Part of a small language model's weights.
Size: width 384, 6 heads of 64, MLP 1536 GELU, vocabulary 32768.
Architecture: untied embeddings, a smear gate.
Training: a variant of Adam for these matrices, 5108 steps.
Each number is 128 + 24 x the weight over its row's rms, rounded and kept within 0 to 255. Layers, rows and columns count from 0. Numbers have three digits each. The size before them is the row's rms in percent of the matrix's.

# down: layer 13 MLP down (transposed), 1536x384, rms 0.0228, rows 416-544, columns 96-143
# up: layer 13 MLP up, 1536x384, rms 0.039, rows 417-544, columns 96-143
down416 079:127116108150133132127160092137122156145111145159129095098180148157088145096146096118095096150108127123130107099156137146142103104154133091138153
up417 094:133100084113127118183165128112153123078148084122127163102112080142114127107129126088089131082122141105136123154091105153176151121139078110120121
down417 100:072112129103161133123123090163126161153104157115135124119093152121128068140124175129147085192095107103171109160095172125145126106110116152189151
up418 096:109096118123142115144133093122165133163164075159134127111160093106172135113144122144131123079125146074096104138145181110181109111126107118145171
down418 086:140168118145122133143121102104097114139163132126080137174122096136107150136142143100111142154155077097142138130082175125126059158140139104128124
up419 095:184088124112139143130084070111123126125133091123108109169146097164117109156135132159141176164136127148135164110128111107159135116142116184103138
down419 094:070166125141129114146146162102147166124164197189123130093098118103127106097118133091148138100114111113100118122169145156151123144178161108131149
up420 086:120147078141123124097131159104159136153142136163103134118112148101151114117130140107116085154152158129125174083166114141186123153172140104110146
down420 078:122100169128167149084144119134151105111140121128150160170163101125143130116136108153152162147077126126068130116150133113082142105107141127109139
up421 094:171089151082109145142143107121143081131153142111183107115177108145103127166175152159124152157130119110156128159154138116125086112088098136166082
down421 090:106130117141129119150125149111135099120104131126111157123150140089129130169126130141130123133136127145096126082127142103130174125095117086156120
up422 100:114138119182096109114153145141137069088154128160131118155139170098137112135115099118105151126113145138094174123111102134174133167113115123119164
down422 101:143126127113108148109155111104117120121146168140149129170102088114089138120088112168174125138137130101113125136149142107133135154088144139118130
up423 118:074128129105161127131122113110074116136154121085114131122135122123142105093126150082152159127113091097080125134108123126126103145111114109125078
down423 121:208094116124092120101088137131097120112148189166098135108116162092124123141148122125107097129123131123118143112146140137107170153177100179121117
up424 099:171171128120136153106168115093136093120151125137131147118196133143122145129134138144127099147108145127077143141170126088142122078136136131171132
down424 087:091147117120095150106131170089134119160113157094169158141110113124148133128121164135092157174106130157141129126161159142142092086139155097086112
up425 101:143123172135123173080119110128133107113093106090161114100144109115159135169183085103129109109096147116148194087138125113151110121141111131094167
down425 102:135119136135114113112176130104141134148147121161100156089157110132121165113171135148158149151127143117148123121151133138114120132134104145128106
up426 101:101096166157138105143152144098098122128102080119145181137138084167123120120135123181157157133124128110165126142134160143151128095058159109129141
down426 099:140127091125096121133112132082137138116161154147103114124100134148085100105130163120136137135114110154102113106146138133112137133173117121124158
up427 095:119163118107121113136085098085150113097134126176147159116111150070155123098147138093120146113123112138096142098129101127139134177154142142118126
down427 105:156100158148133197129143118127103134111089080076149161147156140154124141157111092176149125124092166148118132165135105134140143118074153153115085
up428 090:143108115125134155153107157160165077103137120156124159086128154123132156087165095104110119106113092121109180139149108082103116080113121154114059
down428 079:099143138123155151104138128097106127135109123122151159136122115088126144134123119062161163143129156132162139114143108151083111171087109134136087
up429 086:100133135182146115137144051105160114154152160158137164113132104172154130158172108164102152104160118106107185118110092110109155125095107131142133
down429 077:122129131149147144140160155113149143148139135111140099138107119153108150094133087115150182110111112157096104169152127136098171150076171123125152
up430 098:120158084108143139122122157089118114104156108117134106124122127120119127112134139101107097147109122153113162101082129146100129087146113151126183
down430 085:108100125103150063113134122145112142104124126096102144096173140124170111171128160138118123150170190141133120130117112146135129155121158099112117
up431 109:128090146143121157162141131087170109070150112079136099111169133143145171138113131085098108145160160143125161147123090134163108113129119122122167
down431 124:149136088108151122130111135148146155147153141167135132152101111143149117099125110197147149124096112145128131087119144137112130144116147126116122
up432 097:153173162137146154161156133146157110104131121129095164109161107134146103099122111161135166106084149112095124116101122096145127131097139146143132
down432 095:119138125148115078067087098139195098114102157145160123181074128117137129121065126159151103131164137116142086136153122145133145109107174105129136
up433 087:121104130140140102086101099109174114157120109157149141135128128131157148142161125106132120109112123131142123125149169132156138107152110168108116
down433 078:149125154132157161134132121131097126124123178164121106138165102144099108098119128140101102120116123119109136149115120145169157114140134115124117
up434 093:119132121137112059120089112165152156144145164143167104123095129111153087116122150109065099073109137149087155140120130087144093134113150168133145
down434 081:114168121124129136161155132053140125130096129116134112103123118118111149114135077140139134116126115135127136099134142150135147166146122131115126
up435 083:131152150155140106104121127141099136099103081109152090088101118132147114145107120156118144122161078124107116151099104095133133175144077122122140
down435 074:124119125148126067100133142127158096158148145135102196131124107136139150132148131133134101104098125127144059104131097167140130100158131118095165
up436 096:143121135142159134141196169124095113126090145097133131116122139143133104092074102139112171098109159117119122079117134103170085128129115161097106
down436 097:143148146148156148143081115142154115163157152123179155125170114137152143145150125124149134126149108145118176136132099096117121123141118136117139
up437 111:129114127078162141137180108116160116134124083136143160089112128182150146114139103160172133136116103124081109142189105123147091099110076111116137
down437 120:096167073181135118145136109108106119135146156121108120157160130104097106147147117064132144105128148165174117078099140100133163148149126151168132
up438 101:167134114143111126137083133133099102160142061068129151091135111152118105146170107122148148146130160097126128189126122122124116136130081132115127
down438 096:131150115165102134124113101119128138144130151171140135126081124121130130125133128128136124180105121160102157097140125094092137114083120103134130
up439 098:103094091115108118142102163111129146057152129129108140131108156140140137160093112181123092147117138129127134124133104114116135135161091087156124
down439 092:110082150123099137100146151152109123181133170166165139150108119120154134091129146073131143143136093188108115109123145151143116112135176107129134
up440 087:153114125109095084116141102132108106101136115117124146134150118151163123105142135188114087143140079112129133095127140145117151138080108151144148
down440 086:113133140188139144128161154114160177152110136143159114079126121085090124093128155115168119120110094147093133172133092122147137164135112115112128
up441 098:099183129135106109134141159145111160116130111161126121140133151127090112117143131100157094128093095100147137091101089120150143141155175142120106
down441 096:119121115179153116150121087131140147148170117144137167182162119129156133159124150153115093128124131129074098148150159121110135090158141110140145
up442 112:124091115146149118136109167091177149086136089129120111130132148103156094135124149125093158137146105166130123079138111088112107142120134173126180
down442 123:115112105113128154097158099141094153152126158104108142119114089145101149120110142139131104146139152118144135125115144117131149128087105106137103
up443 102:128131100129136118147094151113126136099134142139116104111163129107167082142189117074111140132126123119130138151129156106144158126145106151151159
down443 107:121124103153124152140141106146125121159112091142089135124140088173099142089108143133141140126156099131117084099150144129097113149103128108123125
up444 084:155142154155157109118114125130160136114124126113094117157119123108102141151120120132112116136100126183083132132130115126152099150136119138112075
down444 073:146154157125148121135163149137122137149169132143146136112113137148114127147175139063104159087150099094181139094101100122068128090127162124069161
up445 096:119137128116114123132151123099130164144121180139114104124147165146143113121144110150092160148102073178139120179113090114152106128104151134142138
down445 096:179105136149155151146130140130144111125136152134077112143148149153120136132144111124130083135156123095095139074094169130108137117156108107162145
up446 107:143128117116143130166155118160116143117090126183170102088130123090121099142176072174092107100137111126116122114125121078139148107099141155143141
down446 123:113146134111150086088140122146107124163160107091117103130127145170088198129099172064191072121135137104134147133105145143112086137154113108113135
up447 106:177118172124129159106142091143111120140119116083143100089165170110111137100128164182161134141178101084156140121126119131125107138172173096094090
down447 105:111172098139179156167136131082112108141146115133105099109170128120113132111159144071116158167156109142105108121098127117110148096099102106143101
up448 089:122115146096134126115116091153116140063162137174150129108149136127092127152182131120134086150086136117121143148143145120110133150105117152135087
down448 086:108142128137104154149093178145132112102116151117156113147131127133111116182087108126145142099133129178149125154123112146156073133147161114079158
up449 113:139164146129097140188119142138128135121104095128157099113125135152098107098144101118130137169120100128145102120109112061144179128127103157111138
down449 136:126113115134149139129139155119088075087163169176113118133135149130147159143122147172167132100114142108099177138124148115185138116130141122132128
up450 102:145131149135183105125132116145146174124123107171097145127158112119137061146075112111149122079131153141152164146143108133172082076142102109124123
down450 124:122148131143131159134126135091095108146159130109109159140135156129136187117137085107128157163161084110140073143122115118082139123105139151131136
up451 103:152089157143127123151144126136134108091135079103153138106117148103135097119142123116151128130134116104098122195170172108168126151127176109103146
down451 106:167127083096131138142122083106144133101150103124149110081083138142089166116116136133149126123101136116142141114095116139158134156140127107135125
up452 106:186113174095109149129104112162129188129082122127130100098150147113109053158119116131124120075139160122123149174145108080151098105148115152124123
down452 125:125147143104126144092132141131145115135173137114091112144131142127132156116142113122150134152169106133175119102097160099117158138103106142110149
up453 093:164151097139131153121113136129130159087150120118158176136121123152130112097148126132129144140153169118107137142139115081150114134152144173140128
down453 090:100135148120108099149134117120146096184086114093152079113139141095119140153119133096136108152096113153132149115184109129145152078136113092114127
up454 102:145152085121115130145139153140126153133153133149110126069124116160115131130182112088144158125097150103120140103122137110133118117135123129132168
down454 103:133095137056150121148115140134100075117142091163155124137145111126150124108064116169106098147143113158098106106118157153165097119159108132157134
up455 097:122121125099124146187109127112092118110082151134099106122113157100174135126098113162103169141160091103093103125113140124123124145095121113152162
down455 091:144134098102150118092118154138126135137167108142155110118129140124151068150142099124173154123133128121146129135121097140103142116116133106140105
up456 097:128126151144118131154087126130151154142156113143133121098129164107118154168100154131080122117148136111149105099119128130168117122128169106119090
down456 092:118140137128140165157168130158111102133103153123103142125118150137115142160091103103130164124128125140153133175103131092106158165094107138122110
up457 088:080124104138100138118103139102123092138079128149095117115153137131125132105158117082108110148113094125151102119113094133152118150132146139158128
down457 077:140144126131156145098108097102136139112118139150148111159129146126096112094095123140123136148128113135106166140129145125088101093112136132131118
up458 113:145127120133117112141135118097138076125094123126161134145167132138120125159123094103169155140112123092104123157106129096176123076134113143131118
down458 112:118131101123126131158122071127109128137098138107115144153148150086127103156154094136105133121122138143140099078130132132132117081124174139157110
up459 116:140116111087168133089119079102138148150093129154157159116136151139091154143091101139115119132143120139150122137107095131090110134135112133096141
down459 142:151145138144066135144135140158157154172176143147092124110139100115139130115156151127146144140147123151127097154132152087143111096128146125108119
up460 096:149156091143120064119146089154120089141098116140107153093100123113108100134160117122107132071153173132111152110137141127143167139171099106155135
down460 092:128124176141147144119160109139147146109142114160163113104111129125126124068136088155134104145123113140085155092113126133117158092135136123134141
up461 095:098104107132096147121106079070102150076128134118084139096177137152167134124119117148125105139146154101181104125116133164131114100095077098120133
down461 098:124145136153174133135140121123157150187128108180160145165098152155128147127147121169102150114101094127138130142110137113148172143119132111112143
up462 080:145067109107137130136129125115126130134142112128167108119106146105130074128153119123090116100136152143096139135119115084197122087161091107103107
down462 073:155148128116151164120099121154127154109076120156116155127146145162121114133100119139220104147128126113131112129138127151096121120138141080150110
up463 101:162126165147134096124137140138160156125137115133104159134153133153115129135139136097096148118111120147129122159127101146114089121173140116123163
down463 098:111135160120143114104088115110141136071140074146135073107091125139111116079119155137111135146155129126129155143120090172134124111145115133130157
up464 091:145112139157138110123206119151141141114096104126121164110108141121137096136137138150088192114110113120105106098097141133172137110113116121099132
down464 082:071089105156126130098107113129119117140135175135138100151072106186115133129120132165153110129124119135162099092117118135128140119105095158131124
up465 092:158101131139159120132086118147194151145119147098108128095142131125141091156120133165086136156092111157145125134092108098127136093174151152166102
down465 083:128148074125138113125136142066099141128181121144114170084151150134150129175133078066111136156181086174136092133116127089177109116095104150125181
up466 114:154103124118122128106116094132076077129143165136103117142151152128150097099139090144138120130138129141073174119054126111112119147129137143143114
down466 128:114147104159119072105121116145160144134112113137169099121136092132143120122163130153150122148113149128145137161173129149128105101130146097141120
up467 104:108171157139138130128141109145158136133125118130182160115117120095107155142140100159108099128093062118149113140099114099127149125156140194165120
down467 101:108120111159148118105150180071095125127079149162125156103141114120158135115162078143092123114137168103145163117128115158115116184113122138133136
up468 111:068097078166159122135126117117167136112107131122142149099137114144153120168182066139123134160143106133142114116145141135137140068100111141102150
down468 102:127115140146116160135126182094123124171127126068183102130151143141112105153092130084149130149127156147122133152140112118091129151117104159150138
up469 088:103135127132145161119150124113140152109091160126126125148147134129153131132163143112179116102131098157127146121122121109154153133103117128143174
down469 087:146135127102151145117089132121124110107145095122178110138111142137133144151086123110159130147111173141128138121137094173115077139143116120132186
up470 107:158143138157142135102115109097115106139141122115121108137154155171113131138127130168127132148141109110152101169134093104129091157096121145130117
down470 106:099125120091107110124133143167148109116172147137176123139077136109089107142109109108126103148161154118132157132118115109087132127151175140129143
up471 094:146116119145151115136111128140124139108151147131113125085108130096124137092113160100073123164149112156122167129105117105188135144068131133135098
down471 082:146114131128142132105132105149138147161124118130110100126133130086147159116155128152169083134077106189114108113107137154113102091132126095154135
up472 099:098088130091131150122114130133109114135104103117155125053146171139080133140110120157138083151107150133146167135104141114153128099118154157135140
down472 100:135133106162098090138119132133103127135082164165140116173149138148131138126095125121127097099087122065139112158141148113137139130138155120118131
up473 111:105170135142130125114090127086189125119098103141109115139130146099117133139125119148104184123141164164106137088162114138126148110136149129142132
down473 122:161136166126127160110130125121106129125118140082124135147121102173147113124147126141162114152102160130173114137098111134127111127059115127143101
up474 094:132151136153113071123154125101091122156140145121145110107152148120139128128081106180076129107131122073153084123131130096154131147102101103158153
down474 079:064129096126133143108151186113122140121119129147147084155080153117150143108112115100156129112144130137087131135114120146090140087165157121145119
up475 099:139090089142136166155098154101143099113119165134081120086112153116099123139138129123095106126106147171117125165157157142147116098169140121136110
down475 096:118163165145161103140124104115100125130092126153188143153135143135170142110128081097074176150125136136148151150127113128068134160133107168107145
up476 086:116117121082129092139144163095156139100104112101165138131129130116154150128113098111117170180112155142162172105099109109160128135108125125130181
down476 081:107115130158163143142172099119114124105086171147147130144161124082129182146143107158130152133133075086128096146118117117111132143086142131110087
up477 098:143171105126126116149118142175081118138150164136160122090107127146092121104146087137119102118121179109136147133136131148217148149151099148145146
down477 094:129085146098135137165101126136161110100135134112102107136139086124124139135127122129166130122147143150134091134097167095131110143158165101118147
up478 106:117112089133120128149131146081141058130085150128119140114091127125115145114108133159118155096151111129088122119149076116166069121113153142128149
down478 105:117117172137164138120105103144131150140088066132137120125146126142148123113127144105130112109106147113102126170133162156106129117129155145140104
up479 103:187159133146129147148112128091110134107124110117146150136120093111125127147130149155126132160107119094112142144104128117133130143137097136085155
down479 119:104128126115147107126136161133155134156131140146101133112151142146119109128155144122151111097157130162079078118163123107087101105117125120169123
up480 088:091121078110108088132158132098130103099121120120093150137190129111123139105142129131107110147163167107139129162131123078148130148137105138137130
down480 081:132118108158154168132133160101134104135125133135122156135142095155145122184118095097143140119123083113147129149130054168135100111130078129155120
up481 092:182108134166132106125141141107117124113111145126176122090140121186130118118110109102157137148153117127101138119130123111144122110145155102095099
down481 082:153153128114134170129114126146123081146098117161048116079155149128117107080070140137123113165115083130111162132129152129136126113139128181146130
up482 101:153114100090124112114073149129149111124119142146128178163134090079158119159113153177135111145120131136112112109084100124132087101091154137153129
down482 098:154104106135118128113140135118126153145133181165108123070118212157114127089089069105106160129127157196106165172152110100142158116145102114160164
up483 099:143142086135075121143146137133105163115121131140086132102148103112121118144127158125122134119112101145137132111158150136117093104119118173140127
down483 115:126143167148134121108120129142131133174140141152184095126118149118134095122099124166143169113122133129120141111126064139140142116131132127135128
up484 105:089093142106158127161161099177100100110095146119121148102142150149190113104160063128137165101117114093143145137157116134145102081127137096148134
down484 115:156180187153131130149150138126167131145139105138141128161123083144085136116091137112125141128156110154126137145144140147123114112124133124072146
up485 089:090150113149141095153152138094092083087114140137117125106128145131124117131118151176153120116111147086096121151124115120142046150097119149140146
down485 080:155140157151158092098159095088096145115090155129153162115082136116158160113164111087150136142117121157189109117131108106138199089150131107125165
up486 099:162123149146182147176114112093079119098119116178143094098113074134073098137186091176125129129114134118129149102133113119137149165121145112118116
down486 107:128126133120099117082174152143173092143129061112158079133116144084194118107133093158140101119110150148114152152125104112133148038064119123106139
up487 083:130132131119144123105091106119123116082106155142116152134151135100129125126100127123155103133087136133118144116109104101153112133117152152129164
down487 070:117146097115143143110119128143154148138118110092166122160129119161169143088154139113120147121071115152124109137123174121129124115134120113107167
up488 104:117164085167113134103108120122157117137154113145119138147130105156096121141103135141074137148117159140162156132139118063105133159084127156125116
down488 105:138179119146108153142132166157148138172133149124101135134113101117111147137121160083132118129119087114155107133129163128088103111136134099108118
up489 105:155133124105140105129128145111140103133109128128162091141196134146147111154100113114102163148145100108117125117132132083145134135078127132140126
down489 104:124145131118177143116142119092083091104171130131123120150134123114095138132101139130134137102088136121136151121149178175160135137098164115127105
up490 105:117130095115130114116132159073154150159153131138098130139134108110136101132120139160127111095142147128092164147151100091147115168130091122122168
down490 096:112110120104162159104156131100084073120118159145117118135155156113125154159132133100156188151112161107156123083078170148164114153129188143127128
up491 101:127126148129105121121158154075114072159110151165143155111166145112176125146123093089148154116159110135150124165076105111111107121127119153115125
down491 097:124118137112134170151140091162146124131123169129140153100148121123088102114119141124135124137131118121125133143145134156086102133080143121098088
up492 097:154163108116096069143091161153147092177098117151134132149136128120124121138149145129139176133112117146157171086109151137130134100138136186114144
down492 087:101132156119117199107172077123182130127133156153161124084122133122139152102125115093124161140104120115135121134145167173099103153148171119113139
up493 092:135119111142116084146135121120105102101124054095114156127110108148097116127140115179121113156105124115102154166102108118178151157142143142147137
down493 090:108118119119145136140162161128139146100146169135131113134154085084152159130116095125176134130158130143092071125095105147129145121081117131089142
up494 130:091124118116091120120126123104135112142136105133133105104128092133143151073113078106115134162101162082141140123134136097146143123129134133148172
down494 130:112135091159118148114132110125199137129092130164093122123117098137114164109114104117153129164140119114143094133129133107082106134129093131120148
up495 092:126115169148110133136160185148119075130122156172145133116145123130155147137080137110116134130135113136161170127085134101135072117146144114111117
down495 080:133137133102181139125088113129113128109133100106126116170114154121095145089102140129146111128165214054109136115124129133145142153148155143103107
up496 085:117077177125131126135118136090132081151101140147172142128157158089113135122141151159124118098093130145080113117092105100141126093068150111150115
down496 073:089102133169073131151116116155142144116122116124132122201108120129124157136147135111150119132119138165092140170129122072150164145100120118137162
up497 105:165130142134149140150107119094120102102087154155179156123109120179090126153108111151131154150145166127102109109125114110152174188098126149147138
down497 097:116125155118126116100107162101100127139129124127121129163132146176104152114139140101124111164125078133138143148139136142146116137145106122137132
up498 116:138154070144113128148095096087116131105117108068077160128185139110127126075124127126124126116114096126146162146164104121099138133101108109172147
down498 130:175148123131110143081132127114119100152137160160120120095114135172075129187169101146136124123106171139129158134121111096159102137137159099126130
up499 115:100176126101119120138131154089121136119139120142143135084117127122144112074144097098092127126143129146131156124114112104140145121132083182141112
down499 119:172118146099093153104119123112148151148135125104128137142123114124138134115133129145117096156127113099122126155130089128113100118112103129140088
up500 102:081150115155156089176145077121147142123087147108179117111122138142156126129127143107131178099112099122136113111105105128142131128122091152103137
down500 094:139133072102109130142147134139116151124120127139093150095122140116126145154148167081138162114108096091133093164095137126131150128161131126112137
up501 091:160123140133137110138144118153132090117139142099158076116126085155106096132158106108135156137138119130104103158120134137124118145124144156135119
down501 091:095078066105120159149125127165099144120120098160134114155146102113170142138049129137120135125111123131133105098150141150095133108139135162151121
up502 103:182137157153130109129151095136160113162138140109142153132142136118143114102122093105142146122120117128129125156095119153137097121134145111114132
down502 101:117133085138126136143119158089105175143106119088105147118126135150079135151153142101110109158142148148086112096126061100141155133137086161129121
up503 079:140101088088181118087125153131148119117117096107165126140151123111127135128108109070151066119116100140117155164118110136154158124144137086137098
down503 071:145168142161125110116145145128104158098136146131156155137130180127122133067158168136153129134136117124133124087123149120151127117090133139147171
up504 100:112140158177155118147142126129162091088113116106141137087123114152119124152086139159153109110096110161131138131127105146105071104122087137128133
down504 101:169134110124137094126126146142115114141139194190108115085124102134085125136117128074086147145142154094147109148119150116157161120170146105134112
up505 086:159092088149135096159157087096129126144132143150103146115106117124171120077164110070103132079113120125091138113145112116120104126108119128153133
down505 080:113149113126120161128097148135184140148143162124106083146144070105130103086119141088115103139177124133129126147132140108114125128148146152131121
up506 081:119104096103110100130189153122150162130153113163149127135095143106165095108166126101147155148093140120094150136143148111148103105154157102153112
down506 081:083152170128107122090150162127118131121150075147135116151102128151132110144097147147150086108172107130140149110128130089178118161121108128133119
up507 095:107153144105136128169112123083110132132128109105139125126134127113116096151122110109090115166087077129118196099115100130119127103105131124164129
down507 086:127126121166108111137134182117133126117101120175163143107082147109138134086155124160154136100095168158100104092124135162126127139128129113129113
up508 121:111148112144169106142157121078147157178124159144139138109122156121150104144165103156124114150129113106117124109083132112120139114093134136149103
down508 131:174103136118094134147199129105119134096111187126121091104097136123134142108117137093133105100135133120166167100152073143112115146159118131101127
up509 100:140100141120140166142152135158162087104137105113113132099105152095122142157181075117150143160099098128078109156132138143142092094160162153129130
down509 100:132184130143168096160123116132106126105129138086139128130136169124120152107147157156150132146128185133122141089105116150118134150132147106134094
up510 115:165162135132131108145151088162142104127111139108151108119171143191126143120143092104142160109092153118141122105113092103115093146118110122134152
down510 117:165109098147087144130143094144122167161123123154105152133141116128105120175114095134146131123142141138151074115149106127153123112138146146115130
up511 090:099151104137096139114128160147115177150110132099075135115119106145113120108154116125125126110100156114135096165111126094141119107133094178122101
down511 084:133132136083101085133136107105157107115095142104121122146127083095138119097119119137100115109159122100125143096174087197126102144144153117114129
up512 104:108167121124161096121108144119098139154129133152155139127152144154154130130143109107101140109185118140111137075122104127158158116159140119122164
down512 104:109077133135146192152133148140122143098130139117142134109142101124137134144130124142106136122122115124107096176147125134124139166106118127154122
up513 096:145192105125143154127138116120159141124127139149112154137128122181126135149136128136141164096126137150111178117123050123109154133106128133115131
down513 086:163091123124132152098129138163114122104140140105132105090130151132079122118157097131140113137139137117136145136117139158182121145123196104120143
up514 100:103121095125117149168143088090095122129175134140126126113100140130120099128093126094154166113156139097143142117110113107162115137136175131139098
down514 109:111086104083117124127130161113144087109111154147105154110156097110146180103128149140098132139098141118112107134131165158091120133091098115137133
up515 101:113195112166117178162141096149147154153115138132115113145159132137104116170161122086114148171092115127109148090153124110114089143110118121153100
down515 113:133074135157088097155123163112119133110105160134137125120100164110152159131143111164140108104137130140109119119134119123121168098145154128136116
up516 090:124120125146147162140097080118164142135137071134169142135178104112171088132104111104109127107150121117112141132119115129129106150114122145123135
down516 083:130111124130090102091158147087095119141138169154087106123142085143114146142164081123135102123121124117167137117109134112122144152157116137121173
up517 094:164132120103147086091122158064142099166133116109125113132141149094159117167136142135123162113099160098092118089078108116158123159123147136119095
down517 096:114139115191165127130154106154140129121125127138119102167164114106146156135098089084161170118164111149167107149115099139093156130177168126090110
up518 104:093141114108111076126148113112154138131142119147142171097131093105128158166104105205073123128142110147140162144133120095136075121157104149102111
down518 102:142121116177132137106136123153153144168163131100073121137101121152106126163150153069130129159140131106122145119134129156129132132110137133097102
up519 092:140104093125086112136100111062123082140108100150159116127108111119138146082136110138077140130140098140092160105094106152142122158141124147141133
down519 087:150143138141141112110142149123116139120135160179121142137138153180162137138171114143145135135131147116094131130095094113127132152151153089141067
up520 098:127125170160186142176115139136099086071128159132120122090160098119150099157132106094143134091098113112056122138135140127172114137127139116128124
down520 094:107129135106108097075108080155114118159128147143134149098098117128140133127129125146131108119118159146123139137140132170124105134145134111117099
up521 103:161168172130133121104132115125140047150077123099099181110139110135149152133095100118105112144120116136114108112122145094137145153116147157146114
down521 101:108158120124130120120081094135148164138137128124181131141138109135142114125167126140130125118101098121136133175085121147138092160130137137147108
up522 095:170134123151131136153085143117127169112114167113134145148143173122140118122164092082124177136110076098140155103115136130121113120145130146121114
down522 110:106140151131131127153148134125123131164098109146124102109125153116121155118095120122150096109114144119141121164119100120129135120150161132138142
up523 124:112133105154125087135149141142148105105118117145104114134132099151123149141170118152126156132117166138122143125128113094176102159121159131134168
down523 148:154132128106130112112083093148116158141087151137159156148142158126156108113123120129141109124149099145126098113103149155119170138119115148118113
up524 089:145156094147096139157085154137094137088144146127139125109123133113146112138095156120165100135130102078133158162101110150121114127088084130126127
down524 092:118145148084127121150153145217142151115153117108138082170116127101166134144124163157153109104094136167141119103133105101145104120131129144117116
up525 098:142137178093141161113141100119085137111103096113094118125124111160121126121154101154142148159113110126151142134144105112118150133086142131130118
down525 094:151181125132105083124175135126143159147143164130126125140123107096124135123128137106121160130107130105078125108144102169125094128157105098143130
up526 098:131122126168145126106141108158120111097147117126131115114135140185086100154147101148155148113110149103080114172124127096119125106146119138140122
down526 111:124125140124131164092080107163116125104157101143127119165066122092135125106107146155139136134144133099155150098100171151131104180158143117120115
up527 096:168108134132113128114099122121124144120107116132139144114109121131130091073136125146074127139102161087102147132129117098174150095110109135132159
down527 090:152120124097134129102124153101118115130152187104109100085114141139101136159156114138147116123142137176117111142105111136134123143145151108127148
up528 111:134166100142130162132136109132137155114111141083149161102140138145107117147107122131109111122153140120133107118119120112119097107122137121107148
down528 111:132130183109109126143136141145115098169137147129156089137120138137104120125114085147156118096146127126128117134064141113155178089109140111135116
up529 106:148173135151122126195122164110105120145090105118147111115171083139101108131107073120121158110096117116131113165106104107148118082134106107091110
down529 128:134123125091114129048072138131122115129124149103105113097072150119100145096120136130121096083117118117094137124148124138140086145109132118136104
up530 108:127121091156128155140139102077137094146139123165119135118155134122137103145148134146151134114101151110117153119125153107144144123135101114125105
down530 113:152089158113153133130176143107107114117141110113159132131136153117071129147061100118135102118136139187145074123163127152127109143160148084103136
up531 084:147103088108148157113093116153149093162155134150114127095135089099108147151146090192137135114077133128117177106118070129138114082099098143138133
down531 069:098135115159108096163125117129120158103122145130161131103105112127090119125117135107115140141132123146131106151126135179108127167120140095117105
up532 089:111094142115174100165169103103141092123129140128144133134118137130186117168132116165127137142133125120113114145097115095131106124138171151124147
down532 083:153102182138166121122110130128085154126106161143135104107102130173137128107089157164113118136217087137142110141109105145127164093135116126166153
up533 105:135131129147162174131126142125109084088088114114134143125158111091103135117181072149171114128153143143088124126130147143121146098118112138144125
down533 103:156123091155142130121158116129129137170135103112113134139144124131102096160147107113121097180128114130171132109176115108163173156103134132130120
up534 108:118121141106131070138111110116162141089112089096117093087151092121117117126118105147144123090102167088102133107148141106157117119151133084142104
down534 117:109146110127171163137077159099143140173149173095149141110115135155136137133112117121150129102131121109119129109103104145115100126111185136089121
up535 084:072117143097106133130114130123161149113098112121082119150146116076132133120153124134121120157128060187134147165151124138128152119118120134105108
down535 074:128127125142149117143177110091088097138141165106180160152143127145143111107142112143113126123108085112157115107128120186122119144127148100144120
up536 098:141102123126112157143138154137143157104140128119068158106132107086107114144131142111131152123116176137134139134144154134152066103173144138128123
down536 088:125141135119118134098105124115101126143118165131161096117130144150161134114095115128136137122174130156155165145144084093134127153103157141100125
up537 093:128160150084119112113126141092086157097103156090117116148119120142141128133131116161150125136093109124094141149119080123142099084089179145125121
down537 090:179120117138130126110124148143138139138124139151122097126132099121087118101168128123107139142147140109177097104177154143133121117153074100127147
up538 090:126101165104173156139128105116108145141105104135142082087108139134137120129158114190147145107140128088159145184153127116125116085154106147122100
down538 085:129148155131101176112132144133156128101148182112168094122143160164103127172106118082135139151122119108126148110115122154097139097124140077141117
up539 106:138133126156133107129155081132161135145080134146118134141110140137125139106102104127151157118122139112105118112087092108136180105189133147103177
down539 105:121161136140137108167145158132101125118134096116114145110129147141136143128114144117126104123142136116102141112150139148153121143126133115113153
up540 108:139151121139108128107127116114132094138066133136111122104120113123137122080106133116132111145116135136120135137125138123122129130155137082130094
down540 110:156134129132101105130107119107137134158153132145151155077103077140171129128172085149127129112142174149121110129158108129134152125118126152112136
up541 095:146155143114135103117151093117114098158104115106138135093129152133116097070109099146137158136132115124138131152163131104124126111105132100118126
down541 085:122126145167129103140164154081123117156145145145045111142169122158130144127127130111122155132156132123123120142140125122089144119141167101102119
up542 099:110128125145153084159157127143128168176145097104132090149108078138120133157094119121097116123115145124124114153158094126132162148114161159127137
down542 091:103121116123139155190118150157162144100138119142100121122112132139147157133119092111129132123170113119125144141119170127141127101104155120149146
up543 103:115120105132147101114144099155105089102113119141134089098122155142158149127115105128099136123107127105097149118147105118178135114131080134148128
down543 103:164123099120119114151106141161172171144154148102138077143118141150134138131140119163149092089147154120094091151106128124130121149141147123143066
up544 103:142110100152125110116145105098115075106100144146127128141111127167132144147133126123063094107147139157063158149160129125173101119140153140139130
down544 106:142086148115062126109098164123135118111111147144176150141117118110159114125150113115137145081125160130157112117152105125106176133087095095158136